{
  "num_hidden_layers": 8,
  "hidden_size": 192,
  "norm_place": "out",
  "positions": "rope",
  "qk_norm": true,
  "attn_scale": 0.125,
  "bias": "none",
  "init": "uniform",
  "warmup_steps": 60,
  "final_lr_fraction": 0.0,
  "max_seq_len": 512
}
Each number is 500 + 50 x the weight over its row's rms, rounded and kept within 0 to 999. Layers, rows and columns count from 0. Numbers have three digits each. The size before them is the row's rms in percent of the matrix's.

# layer 4 attention query, 192x192, rms 0.137, rows 0-33, columns 96-191
120:574476437469480472528491496452500499503509434472465530637592440515533479512512512533433534557558522568468544503509463629621528533538490563403480587558460503495495500459518497467457504559507521629448540536595516514510481479461431441512518470535507573554572566574567577489536496447570440475
136:496462566529470482498558534512489425441489467531566509511574539491548483607525529479491478492466462534414535548478596430494551476463470449506519466532481460596455472456551507502566544579429417508498527514436550525486537528396530591461545477542512557549520511430517586552486436474578504516
164:527492553523518483557480450486475501478436519476573472474344470483464545549555494484533506492360422496504576529515507485352484518472471541508400373582566511464527529495519589550470456450408446485523469426528542525466491532613546627480439507467513525487520545416435421500504508491443437526
182:548552546403499461449435542442469558487494435532502520602573446462553506553434434481452533549552466529520499599427536526503445536538516452460566557516386515447488487469508479494566579502420392501442483487572508534566506446447449468433555473498509491537556589535489547509525488452557536503
069:445491434420492523364528477514533439500496521526550452551497448506551536518487430514521480565499434458469466563441505490512479483534473546538627573657509504580527422530485509474553498524474527421570512467422595512513418480520510449547604566500439533483408492512499441464404503444489506602
201:575587484419510486528517521455470485535403506488555429482440510518532447455411450533501515446478410449613462466555539544361457620482532485471477485506457597464505432524556423475447524500504514364480447520526526476479442491581523494500484474512422487445512490418511504507495598456499476494
139:456525439494529510389447565570518450520498579510531482523535531539434489499565473490488450495526617516476474482455456462545497508508446605539584559520512545474532570522442590440483453482577557405602498548396548520506492491564485440532468556519441558481422412573570484479460540509428501643
133:464564458395480543408536536447500485393473532563487458563620534519557483482496541475473461438525547582500414606420501478532452485470401454481655548461404499513558499451527490527463549561537437444481550462529553556529521460482476366510528445542528542585516534508549513498435495480537593487
129:549535560519460459467467489420511495510560416461429405481661444496525420451427502506515527446529391454515346439501480551501454582479533482483556537455419549498504464515478461576519594448504578482425479468570463543510424462421456475484522484486511588485608540449458525458567469545521539446
168:521483539527539500548463423540426502509485471436464491439488502492528517536578503485520523479468531459550508533499454612483544534560492527534399416490550503294527590480502519485545498505447550587575419508580514441549509513617427495430390494416482451469533507489457484489486498592463400474
114:503417418573522498522477615454502464503487522473491546508498506492418532513505585420513489505443524587470511569398524445474519488433428486541518467513552466567548583513508639564464455500528468459510622460419531580441450492462555519506481571552468627590467506485526433423419463513518447580
113:480558458495480534554651537459460477472491470408445496498575483504513481482418533475572492383546584475484465432482545565612502535395470421550497510387511478564555467476529476544489465542497514491422621551441586543587391522377514455497484509490553511569573493544560503530516492524570565407
095:489563439426449576447574413487586528488471489577529488527473535406515436508498455528482477516505526540484472574492538586519553471440503411431504586457479456618490474499567505446497618483548532558436509504491507472576518508522558453576520509540473525485513490585565458515486474458588448460
088:469461544543568503482490383591530504546596474466499475534491576513501492473564489492505477551480480480529562406481437426476460484585445556523439464560477510459531528574474554418577495509482477546610515464434441430484586412592405472491523555471504555426473456442514472409428516494462522527
113:501440489480458513485529511488425417419432545485519564463464523503513581444525485505500485470417546499514545590488488535455562527504459475479475427545538474427555484552606520527400465521475437445400547481536574561460481560503556505600506467510510376538506580487455429506461532511476453428
079:541522476515476547477514551475502494467488467489455535516527499531554428509357415463490538482583484449506436483534496585543484550480555430547597560447445478524490531486497519494493516552546563405475492576462537540513418611363505553485557577549505563527610464474621479501523528502517504545
075:527443596502517472496487506473523451513566459556418505503537498492507569422476577393533506468556475487533477523532447446493441545513537532528573489561423481525544462409586425546552516533542468413458509460545540595491411499357481499429505502461604480626553435460530442510485496538496525504
090:592557490461483565521565583445507625449508509505473545536411501438494457543495492555537464551584491511468488447523531597531445551431567488511474568461459522495482507544567495509522449457499486527418527571509420500483454521469514485590553534440469594466470563607638453507546580488445507547
080:491546496499559496411539483598480536512506494438536529462568564547502497536582499511416511463454532436427450469464471467481571448491529533491452435389574505404535584479447500470537607521493539552617416490522475464489587497600466468393436421464419500486470519489428597472483449533466502454
097:502434546515412494526546477458462396502542480492558471482604484542516599486492555437501461409490547479518491506437508521545551531544472463445460431557487499472506520478526443444509592552422499572444473401627578451498406472533459444527474472522567396599578453458421510542573477458559513406
068:474463521583543442480533513567469443521461509443482555507452586392483483579565431473471493482484588560486614531404483408513512444479491565492432516432550496482483630500441554519501465494378480561536534533447444479500570489559488504604550442481523431542495571493478548473436559497431479443
088:495483479527460498389475510461523465532481553487482520597491469559541490399499529408553479474478498539498521528406470500419529536594426555542577527552487509480514472494406550531514467418475469449448563391442467518495530434571463476439468572500521498467419582491538375519509517526497557517
109:455469516440523514535423527506519601522536469473497541494509537407537520524492385510485523589541457521551552546509427480389414441530511439485596495520531504516461536537487500491493472505506370455502463507475501490561579511501464493402525564434543542450407456555554510455523427475564479526
116:483579469576423510499452514455442413545427522551525512555476542395536481585436608512459504486601523546449449590488546550566572553452451536468502459526485484554520514414542520527512442554492573467534510542485497474470537503530541467549559442595410541506448457563507470537453494600478433668
066:446553499469473551561507639495542569400552481441510563536431497465523413555493447413514505528501398513467531477531490527529425499441571483480553569521495483591498498599541472550489417468533411509469609597506480501488424588472575504490462550516464545496483520538534532466467505493511455567
102:503444469491536483516532480536559490464524544442482514560526547443498370581602505571485455610476533519523626507545512517587533491507538559526494485506563492536488614524539509518552447485487503600496558601466471436494552488524486494470572527462473640462512470557629536465520503503475472514
066:531529496503446482402542442461488404503555501536496425581570504469540564519503600476533494474517598497462499478427418501467572623577405562542480451524426537415559523430487503516459505556404531507560426455607462438503503492538458470548532413627515514517525492401400489499524465515411468492
094:518494487480400597592539538425519504453490415491540548487478426519508500410430528430521517510534427569524482382486540571524465577500531389442530555525513535493494414564506444495500437428494418518381498526521482425499413449427458513510495506539479450504458535468482478479573558496533567510
114:486502538544488443464483444524476490509526419525464426430588525505479544510544533612488535556537539577538414519460465455488493383633577561429477530523437534483502524485534450498510543564464591516543344436570485504520567500464438499515517466430548508569488480436485551508549543455477549459
077:507450466557538497462526458451533392509508517510563488574481530519533587448569576468507434490539542511569552478433486529518525564506396538536529452521480485478583495432525498471462439549471587631500507490459522499532534481593547508565525556520494498452562562435547443458427431516547439446
090:483561545479558452449469429469542518460563538484530496489484519486405558486647461566454537595504501500512541482508544432538508482487529530553483489444513478494468533368496523511493477578509528626579562409527399558480566487476582499498512564465532476464487506483559515511528551440492469540
074:543467423440419441450406509547490484470490472425434520501500491528561474494591521431611523518517504466516505547513385386461596489571511501495444502484513586515482536463442507479490559504570511399599530404487510452525515421553391506448482403555513441511495486468515549526505437456371585438
105:576472495530433528440537418558500464457512462465405489485548498443498599552446512447515473476531475546532584545457500553548489547500476575486469480551476449419499555555464502543541605374443483442456495479531483548493466461482469480535543461510455498513574432407442489432516499492520365436
090:517510529448504436437384436485506351517510507520432418564529413555460503483547515517483469563539531449472501466449469425442467601547535552534543519566491496489432481469519525544524474542475558375549495456503469531493512517490440432476513450545505462440496523372474522483578531426462597491
# layer 4 attention key, 192x192, rms 0.126, rows 0-33, columns 96-191
079:509486559481492421446552507469421529551463553511465489473543475516452544499474503448483441441466599418578492527466498437501453569488512455478519497445406538462416576494481546598483533449607559512462529415494460470428600324516502495508533485463568494497486497453486477505477506458504473641
063:496533432509464484450537512505494413510432529453443486521558482525526512505557522536553435383489491512484424499525486516563548528579580442507447541511431473548540404554421484576458474522414513542567578549462464499474588509507502588604536596519525487469475439502545420383587485451463672521
091:539512545460551514597601541579414558551553517555476489400502401433463441473577493482459467493477520547578546470464562457538508539482388421515437518557460451530456534463454570554493451570641540478533520591487458423516473433494404558459517396471511493561505447473520529487504480487575537514
086:514457598527554473500593543459503476571550442480489512520520514589494494458541480513607444500494465486428542389512535481496489455582457538530401535496510509512518469492583444389526533418498498532590542479516492553559409543521488488551467471523503515564504440546442511370632542466449491507
061:586529479504543552526522530486544519503501496422545474479474510557529449477534545515491559401531440520529466446462499549506557386463446455493478450430429470545480556489471514469463506520489479611510469473505451561514447426455493609502440458496577573557539517579434537532585430477542473467
074:470479515430439559532522421542404449551450492498424510461519419564563451527520530534510511443469491541500538646482458578554528495476512464530473440460441446559558464587522489566419527582465565583544508492470506474521487447500487526443511445447569460516491484459522442552539417439515562554
073:502416515533407530481634525410558466516475482525553552558509474529566529423561519542516550518527425553474444507565449603452510483479550435536469523524416434554527389476490521494560455599417445540510488520472558589600576471472510521504430547566605447584577599455478512515499456511475667418
085:592448454502455550494367462551489531552425535444450509377450475525463514470520494504513548533546421451505477440498575482518532477563517512541476448519483492561499489504450497474514453495530491557580458511482431418530481616496527610533437499477600492546426516578409537447565514527410458544
077:407483403450509450441629395564426510542491493533469630605423472505461542505637501497499523483526520531508485515494451409531492529513514415541452537567460488570580392534488535464497488565457464533558540531504525448525529529489476478468465560560500433537554484464570514573553474504466557470
074:570469605432444521405462472491439428467467499418616421429454425465502562451511565481578544457426496527389517505440548520531491444482530541529550566529570444551476437518481504613518548530525475497548462446478514465490541453533510519433443444463547471474475441549403459498609556470459500603
082:516622570455559458579521486488568609459470471534457534485556487495502511345551542483538480483570396571468526512540450555503525471518387562531464498493460513529487472440441473430575536518452413437485488591485489512607449519518478472543495523514458513535549488601544555424380507450489650411
054:501509410513501511368517420543555570445498600569438516483517551573511467529513523476445466550542498515514455467582493498429560480580510525479477526513470577522567518473520433465518481508480464572554473558446467572402521508477462589559511487569408486404512594512476566496551478506460412572
062:547549450473534545526535572563475485452470568512435499435596499479493517498577618477521500468471415496460526436483566496543389425497498526514558527534416449523491541479445483561470485563494515560528579566444468479511452500467532573532540509445604512489474570584355568398582469558423450541
074:510521525457488491624506530455516385475486467443548471463449519492526552519501517513460543521458545573494478532462437602496447472418558575538660523418550469505522483429518598472497507510465497460397366508450503552548486598534499519424464473462505447541506485432561536548514462498558530424
051:561436563554480446405448537430541411477510487467480493528459460521444618405385475463567455484520548497483501458588465427501545557537453570493473474477482592472506499508506470511562522474502385451582510515528520421498546513515473474472482546521493502492526457481454458481432543425512485591
052:363518433503457524493633443600555555513500571523448524516518525535489477515562465525510572503465452457487505512502533513521493461555422447422438571503463472546543463565532477568466581506444475575562484471421532522445451460536552543591495472588499519375490455498523396523493517506480550491
052:468453476548417522427493475459577504524445464444497521578486532524494574486482444501488489448478534508497410501597480498482531501594548507422437550493493513499551487530510490463556573441557535517541488465491517537508472616512546474461527553490379476367505555385491503466494507517507514517
054:476570410480461537515550541552517488495497509497495488420562470435559460536607533520438555518468411448475442550528562502487521358482486485462542534533550395531492511548481482648505466569524524471556531500435473500464474508464567532501529439488478510487527479511479587586514542578446511458
068:551428470487506476582381491435480458536502441539532512512465496400494417489468506499519470519510487455453631576542490493569519553413473572482537565500514528464449405513531488530478450488569532412483579486512501488486473561509555497513470542406525541468464509447494443550483481538434395516
056:558495530486609460485330402437548563552545524492535499555439518518483502433476470481553484510440598571556532484493437471492491665508519500484481446500486559386534502438440478469524496452600446422478476498534525455444540479511486510452499530460478528412444450539500522498423522440503415612
059:521455512487475505598403502486497501534610453531546559451519505562557479446524567518504523525500559526570478515507463543494570535473475421580516467492515564479472395456447493445507464498512458449466517520514548501598445481423526533491412492560591527595527463526579538590584463590582495428
062:573497539470494484554509583500506432520556429459480438492474514444496505459464516579491526386478496517418590511502485511504486519508453493437439490536514534549545434449442569550496505581564461453572425537544557447590493585465501486453545462552553452518507515508480445409548424508508537511
077:478547505520567513424494391490509523532536497540516575500516515592418464516568373517401550514605452510524471461444538460569527483498502548550433434440430488443553496538541390472470500453507528461455577506524509540549392519490579495487425494448430462510547552563528542453466575550491496410
097:414506467528544483532507541452512538486475536485569541491531470409461512522527392490389529550460525517617480479518448339483487524507575522550505531535499487479570532401502460476446511475533504438499472524532507522472593517467532511593429501486491451485540548565599447516453478487470548399
067:508505459411476519509563447550470551472406496575422489423506473479451501530520563460483533495561410452444383531495531546472468411456520533533552527464545435595477574534562469554533495460413553538491499436407487590406597508513539552569414440491461483518472385477433547526531562520483536482
070:522510565506604537493542406546491499575565505559574538478489452549478503540525433547382523436579548488519470529419528478459564551434505473548478481485524532462528545450496387492491470467476461409431534528515497522464405386518519535580437484459535514548500546560558474600537471569492442423
075:523483558524632480479516493524459540590588501470566582499410491539507489460558412532461445480494590547533557495488468469500503477523468453463481411539544490454471449425514459613490456557567463408438491528549495475545498395511501535511554549449512438550528577538574449511533459475481423450
083:496496521561593526543451646518483473464638468443537425509491495468488440535458485509566481439471463529429479491451524414467517416514479496376406536600458531493556525568474588547497407521516469517565475495618628432455515441519496491452556532588492549520499482478502451449527480490546523499
085:493476502417484500420369397435507526489457518503473492539538483488531516460503458432505548481441527514528395492540501500516500538557542574535486503467435530468559555477418468434545572444530436496553576516540468538404437559480475413399493501526443464419512459562436579555497459594468557586
080:565462519464477447493498517454568537492459537398486470572556494570519445444530411521529472571474585575512525474549518451525557428510408485476542472482484459445390391453462523448489663491558529492488500528529483515601454539494454411414522502577481424492520483462543543480478502413493548473
092:515455417531488488490453589487430485405510467552494402426563468482516557563430515483486469538581465438427560502560436495503510526440546539451494577475409494445473533549498610451552488496485494480366464512486511567520484472517481510501528504558563577500543555495496467505468510473582583500
073:514524618546494480457489365490440543525558480470532553521477581511542593443411518492495475467541515542495528389443507493444466604522507482547499438443489544484509555462474633521508485563526421464505515469463534416498536538375527418454581496509522487452507535522451518408524432552510479526
091:462430409492497514486588519459476496483523464464512551474467494502480435509540462503475555601437532474641380587528408505516507495516508449544415455495478499504559465395561415481490496472533520548524555512428418489538514415588474539427487486470551423489474518491499488670530442473524568468
085:524505468579462554571369538506532446552471439485518527477527555544604495480537485460537443493493530525510512522452519558500502411504390502479409442573448606516520430532428424533495519465506494496520475466609520501582414433525459480479572489557509523479447543401459491407477534505538422504